From a checkpoint of a small transformer trained on Wikipedia: 8613 steps.
Each number is 500 + 40 x the weight over its row's rms, rounded and kept within 0 to 999. Layers, rows and columns count from 0. Numbers have three digits each. The size before them is the row's rms in percent of the matrix's.

# layer 4 MLP up, 1152x384, rms 0.0407, rows 424-449, columns 128-255
102:580486568423541564453526457552509513449535574475473488505563539477485561519472523477477508425489551521575491450440462491532466524534464415525415517454519464501471531538481499497544434439497505518553467511535557541527518529461492500451518481421566523575530505533484475486501502464498496528428520507446528526469591503501485474498519476399471526487509391490507433498473461523415505500563
100:452550469523491541485478523484531473449489460522519567583509522583467496534513522547548445503468463509526506501540473506534494536536530525582397530576506467476464474490529515533458493488438443455478502440458465564521629510501500557492518524471579486508498544496500470506473409513540545590557466537508496484435548560500454536538535531518486513468556523449499474540538502519446526550462
109:477494498558519497461585474506500481487502406481483479530538480490535486548469450519488564454477514486552478495441480447602534506492501534464467496368517467498521522509452437520498550409505528489535483502487457549498504494473532498457534410466443541563494532517553504475463511528458472499430559516459540419468578507472493408488529573490537591541549508394461494471497547485406513463547
097:397616478502509529518497498482494520483485414495499518445485554516579543507474497507530453480488511437485506451578519587512482428527492497520502490435519538486542533501517461448450562476496502563535522506443478492508484451499496500500446551496500551488507483516511484485495513530532469438532482612493574512534453463534534501537537528503462416464453524507442482453463503500464457518439
103:383609508456519441487462503494506450483499471486461526471453558525509482470497480524549480514519481508534529513486521587434435450524484513574455533430484508534561478520567434479477557430511476499482510547493503499592494495512418496481433569497524550517452539582510519509546529489555548483495545543490594514538534520519484605521573526509495492467525496453482497469466504509491489544475
110:517531506450529498474534524494466457446550469480475499423503439515505508511520462438524501567479527456523527513533483473477545495560497467500503579572450446504527587505582464456499439454535492469505531549455534503522492506510485474487486510411556517568499553569479458496503464463529510529494459507504568498480504431527493459483515484486461508547531487461487423469488507469383459587501
096:499488573556477533447545508513432496517469543562440549443455440508437455512536604509549445504433525577542465500507471569512513442413475525533529518497478477451542527514489544499521584516540530458566487538422516542538521535498490520478633463486561463556446534480554479531466483481491483449553542469485499460473488444519453440532551553434462434505546397487460457424470545454502489580507
117:509498544545522505524546475505553486484527477479549499455482551476435563503488476518487486529525529499511448492499515487546449501499514480515495525485487557549458548451510433422471539482545451511513465523472468518480444465545501493537533492463597532466511539578538567484406567493460558492484541529478488508511493525421466403545489514458507450458497467456487451444432452455511462478543
102:521528493556534524487545457524475459494470458470518510481530492466451573536507458528493509411464548502489516508556524433526583518495485463513420514416466549509476487513490490568490529469557465536565487546509489607530494517541481504428502418487485542554491508514521502481488489530498521479428510496457469530493545501576494496453499530505543596532500449498493450484435498564401441472509
088:552503547487560480473579515512444523505521516503442473531529499520560437488456486489534462499478518485475468478500498484488511551470506483482480591509440525482487488508491439517484499436533473510488467545517516537522552491510493559421475436494509508569508524566579514507534493493509465482505530529464518571479523475499553558531469479412511477475541511430530461467506495425494536510501
104:467464531507535494496515485565493471484596561510509513602462497499471527496451525484555520535500490521517562487527550471472580526481448425516522469526506508565469519472422439522478445488466477544496537517508462503495522434437416555487469529421495520636510439532560407495426470462541484536506539583426463459523501465442534516494488532469498520484473500474549460478463488472522473467487
103:497520494597588460456573519422539466484531482477486520515519523509481457527458505592517511565433549536532454567492418392572517537557586456559551468423455533512387421556554519522511589413499446534551508574538458548481423460479532550489483437498511528518474491517484481597478416520556468535510499466472482524473549497520489485514565548492470567486539474462476474539542544489446444483539
090:584487455554478454513483424497439514506504489462440481436554488550532570535469515485463517510485519518514539536507548481513447519488581445530492432406527474548469541455486437524555393422486498489520553512478574452488457469564533474432490537535536511454579472565484469466548469469538542594475533520513522505552515480513442501480553546509438558533486490580484479466486526461493457540479
108:445462510553521520486466528573493519508487532481460507508533458534462466488491482518519503501453497542523527537537509544558462504466497421476530460493477454524453496481489507576446502450517504490493559514471443494490485451510519528513467511498499473545522540534574441492458561516482539584549532577382506496512450466473511514490527473512486552447497473507523431552404566441455444492500
105:515473457467446521527442488442534555509528534580512529572551487524536528509487523548510514423466495512487566559591485483470491479593562488451460494519553424500441471474418536489483499419433477494525438524474563479488516436440478563473547596469515490512441464508552546551420455476554464475440503563478458506509542538502493436508492523548503403455536533547486459530499471535473451548506
110:545510559599539533523506458527508492522534543522466414461495478543483512479478474498599467497436526569566447474431457570563529461545500429449495498482509464499530557477487523536446480506490458481513403469461493466504496477546523526486498519464488514595465538465543447467495472489525518519467508463362470541632579474411530415503511540449454485460466514512495389530522466488502473504520
087:488458468555465524504570463534494536447493494466497404389470451528522483528480461529555525475484499445494498566500468514524459531544497494470572462473488493493517468500518469431525493470548514465504481504501479468519548474541560468420489458538519530503474488401567464509540439444562481530437463425490591550567577564565515339516501507489460470502506470496539472490479599495482450497442
079:474483437514515507466546507493396472497470453530406442503485522515459459542476477539496546421452520471534467553536565517512509561468558447496471492518500490471525526460477495441445451469492469555547536512496496543466531510510583520506469507506504544546543459526513538467501452543561478498419482397379479515467470466466498511532554517484493485505514441433500540523527525496470518472444
095:533551507493528565447524504416467459455475464508478493580522454519524437505526472506520504501526454446440454505466513477531471539515522512454511446415503495504462458564578551536511549523512495521483534458512454516587426458496562463480493452542491540544537463490460483486488546489559492529568527542489543460558452543548438487526524544485433545501522552502588550502537449466481513468469
102:483521509524495480513491512517501418493517456465479427519466512489562517504520430532503504481502503538486572451575518472518508577496582448606461528443381479471452506478471556503532439556540530513444510521482463496552536455432491461456454527513554488542502543576504487458511499465516502493558483569457469538480496482508456518517498545502434526511496510461540426461440444498487444483496
098:465492467492505568462549558509482520476454493498566458493540448492492498466500510467497544484451495449613433484531484521614591529526572464490461520517493549423512508524399459462415483464619501457427472511465533472460557518438503540497480462513521453540508491521499557539454426555521498454442528495479565484485479525480534542536544499481475457502541538406481550529562557400446491506503
091:489532589401540560517470491499496507475442400461546568451489556574387518510545511520442579411503514429530490503525443510523568497536520521530463533534420496418506544499533549455452534542517467484495511461501546479501496526509551520494540603454518517522460563550533431551502510528529555461521441500500438521460473499461488502486474507485527527508502489475526518432474478495461475527534
089:475496503490498482592521484550519475501506501507432463355501462509438510516484548493502458460515457529498429485545514543534507447537519491550532543530384484404459516495451461438452428487549542478548495521481481437488530469508520524466585516539532492501437512572540548520473482457481462514496542457497410576483517468523464477566494531513453494540466437540563438460497496516520478533500
102:549508522494574533473507411514485525483561468518467488485469507469423502464533469493514516512499508530546516555489509603516446512527520481575519532428511566511504552534507457405462534442453477514533519466530516517549542496537538470455489514525530473523531565590566488488452454566509543509509578510402484544531527473483419466499509480537439514477534407488508493460480491467555523513531
095:450579486525550520496475567512487461481577439526511451538440565521470459540443522538582516485475536510541477494488545588511608488465552465553457502552438551470453518521448486512442505527588493514550518472474473496478547439463471547492447544416570555517496493484469466461515467560514558446471509543492506517512473502475579527508561545537504480484587527522448515462480430392503519597435
104:587524541520518467503516506415577547489450451534506489572533497517551531521438566520466587502450484461466520470508477435509602480556521483446504534485501494420510463487517488532462520448540433460507526427465471496490555476453492514478508463460474554501484527489494489453438521489517469527468531501521452442445572519503427502475502523484480473505483536469447409534567527489509472534496
# layer 4 MLP down (transposed), 1152x384, rms 0.0307, rows 424-448, columns 128-255
103:479504474543446433490470484485500458505510467552492470524519554585485478437418494532452515495490499501463510495468531489505517484466544409504511518557503428485492430444513545526509529440521494517509525470515531529492454517538464550496453418498550440507539503460481489514496548412524458474529509543495515503491436494488473540433539410430413579511505507518485518481536571519450573485514
098:517500528528539484454506457506537449519531514508508513474504436493409443497518519462463442529507453469461495486442547507529524468549496445573454447453541473475469481510477534532496575557462537521454482540505501517539487493480565476481507532517528497471475480489531462524486434485515469447486449548490497531561481495511525448470492516507551515530496505506477513440546445526507579559521
120:514492466576427450518526492502504516532585535553526525493519404508482475528518514492405524492499511461518538484449481507493426652421429554472568477457510511458524495532499506548471538396437520515489560592510513565549517485474501474493513400519520521552450574442498514546488593546519519490493493530487469483516509482431495485545528494492454462566453511449520533572526467494529546437503
099:485450513467434473503470521516506562447467474543491481543514498503463509428469529452520509477526482438467453511498496577405563475538478433532546533459482565485485521541468516500491497459504486473501480510479420511438478529475567527471528500444449441538531493468433544506454515424434502470489500456460461461468525465426445552516463487504532565507508461498515508476551539517448515473500
106:590503511486505563473496503513509522500518475512546496559571495540478537577514520522441514504550526572539518514569472445480546541453515379495535446533529438509494397481472498520443474532489500505503509485492536515448448459422551517435517519567543474547478511478518430475419519537468435524439479460538519528472501397503487519451434531434484507586554510479435447541503486517469472489523
110:499517465495506402473462526467508567501471427494529501483555573452519495529492469533485525506475465445535524494478442506533488492521511502489465456570521480443508454469490553524464471555492543509501566479523552500493541523502480491486535491430531397497445480514465546486488511404503517502559591586507503520525438546470482481495575496453531470535429460480452463575412491547474532529511
096:489506520481507511514483510517518466480453459515490532446505537370460561524527542503538523473509532488517514563501569511559461490473503486374479521502584481488528517557480471540447523561522403534541526460524537553510492501536499472518488502510450552502498472535490457503451488450390480445516490512562479526483498511548477505531488447483561491487518511452439434545508504505503448483527
100:507479488551495498477522486457447478590563510500491532494500492487511530542525516471310525496474512562504522516487501465525424501586434535486547495497506533517551520473493468501482471504476504467576526532575479515554471439525482519513500510483548535531418514553523492524419562491517516481485508504477489471503529477440478451510558445492486506493441501480504495515541495418517550546465
100:493436431538497472535502502515494497538537533571441465504522492533612491467525515549366504505496454576486506537471478580563445539526540480491468461486481518460494511556444541455542522453469514438484529489533453476490500478491461446497427437516542530421507461540509454519482498500468508486487475503526522410505426478532511534444492496469512515507486527592485497521472508479414528556492
087:467488491476455554519447500539567417549560551503520452455526512572485475504542540496451579440548513509568488528442550510488492449488484459513553437468518531479543495520502523402531500549496497500523515534570494490486536466458453521522540479497437517482591513481533548562547524462507555466556503496562517577647378497529532493452472526531504455512537444499532493472466515493557493352548
102:486524518559532500502492538516476543508505471495567547471526524545457453523505540511577474472493466515508527552499460514471452545512538529512467440508567457497538519420537458463493487612504458494475574457451475486518487556439507485465506562506544470482530472413507535573514499544473447550512435481465534478511537472539416480561527440414510506482496407567498490438550528524601448427521
100:513475474529489477576490480487515506514560501552485466481515483518536469491519480504390414492545486534373558500474515526524450542469464496507529478491471437482524593527468490471542568494531465491491500514561509502424439456521522445452442456523504442435524508480505545465509517494444496474474465511545458500545473465519499480559471515478521514470453529624446508473532558541489486504535
094:545560495437549502528541538542530462489508551445515524485476497493509442534561540545560507465496551524434489504503409550481537514540442473489508484516510479492555511485472538536481501590454567490449481528473464510485464526511443478530552476449536501479452486536498558492512505497476500494467489484490524585472579488511505502544529513464544455446489537512514545555448462547543532469427
095:500426535518527574509472515558496523549571544492458470479474512528477510548497472510523466545464422581454517484497545539531464537500515533512536458515506534487515497471491508492471458466433485548534529488552455507503486521471497523485510479494456491484475538509489472476543494585510432558483524508422484505547514501432470413506531416421493532512501454493487512534557520420498519420496
101:498512452534499519501505462559583486524508428537485518417473519470509535562517530505485492505518593420507527519443463519489462516494484482450481435506498498503560478510461565428576511521507520423480514571541546440428486425442511470541500499487491492423509397521489441448471464503482467533513522470554485520604434452462472492440527496516496513489442516578466453514428454574518540532475
105:486481461552490517579459542496524476574555492490470511500479497522493535494513503394530516492482530528492463416512471578548453508518530490491502507556531538474506494506491538527459456528432486504514505452501466462502493493501446489504504500522474533498496552416497522488510492508483493509542491480456464516563517498436470460494503413485497478475455504501496498517542465491560530470527
093:436470598463502505479401610478507465475465520530521540488569529472466518528511491478490465515456478643505411480450488462458494500493384543522573453501531450512464525550510531528534545535493460478476536464514489526449497525466529549411524504433433473516554469530498446573485479455492533428504526468527503434456510470496474538531498481532483534496450484529440509515424410485508477486566
081:481432480465525460500480518523491523528612490473468561456447492531552512454505471447426537504478524461520505498492457557485447462582506479500508552522508572543463516566482476486555509482527478456521570547540542509520546515561467427431510480512507459462487543473496471477600516500491483469519490468477482449547458501487543477522469443453536488509489513574472539497535517464513492529463
097:495540500532464507523458505472426550467511491446489438477531491500441510470507476498447501509550517508479482487571497531538453565457497488491445534471532465513500574558580547488472544496435606580473507561570444492539492451604523484539497450581514484491532540517511554505547500501541478523480474506530558448505591498489483526496507465472560476414443474535518507532559510598522509549485
095:493442405511481489455487462574454501518510432478464479547561450543511535529466491513568507573506477437425537498496556470553598423482525535546472518441489491534489502444465558503467493481501501530533458473567513525425427490471560503475453525533497546535510551498508511552526474469462502481434536460494453433507495465454496460517400480518556522488472471506446535529519507491516482494570
091:551435458453472520579508421527507473528541533444416495530510553492537462522497510549518459507500456471440446452460500448531398439590529432462511463450458481525477482543519460475535575474425579464494527491487437599469509554570512445540530471466446531502575465455530432520568524492489478472563499535458537545583513520527500476511513527456444455440540499523491529519473492437494524468471
086:480549522503491471551558508438505418481525535535497500484446518466507471472490472492578500539495462445505509508594462479535512462455445500541560502459555508526470460406465589514555513505479561435462480462510438464478476469551430493475522552521496510509584470457501469494610449456479525506459436505514482544555468504420516486506519514528508490494572499496538479468574448483462503495451
097:451528504514594472433559511546577520481549509467531508546469482499488490527487500585461536517556552448541529507474541448479571513461444513568467480464481520477546439471530582497490429473480375574503575506514479513467433491528509531492499466500431491483471491473447455468497513472468558493444502482536526543464477565552519563429537470535528526486521559471505574495569479492557477520499
095:513551455472404534540512473507477493584543491472521507431475548568468496440487518508337526482450507475467552456507529502482484554487453516495557490534512514547486526449512504518472512521509490520503435474591524480449484531466496461520467492499561484476498503488490479528507539451534475431548492494490478531507481474448516460534563402523553531534450449462543511508502526444490514499444
097:514529515499532490501534458481500553502535574407510485492442470542486576525521495508462503440453517503489508498548428514499488538535555469510521504429502502434557526534528459597500457498413499494466513475568408462509522474486402461500563482540517504507476498470539508437430513394538518583567465480525550471514537482533417522518572480478410536521418431534504423488559529490507517419556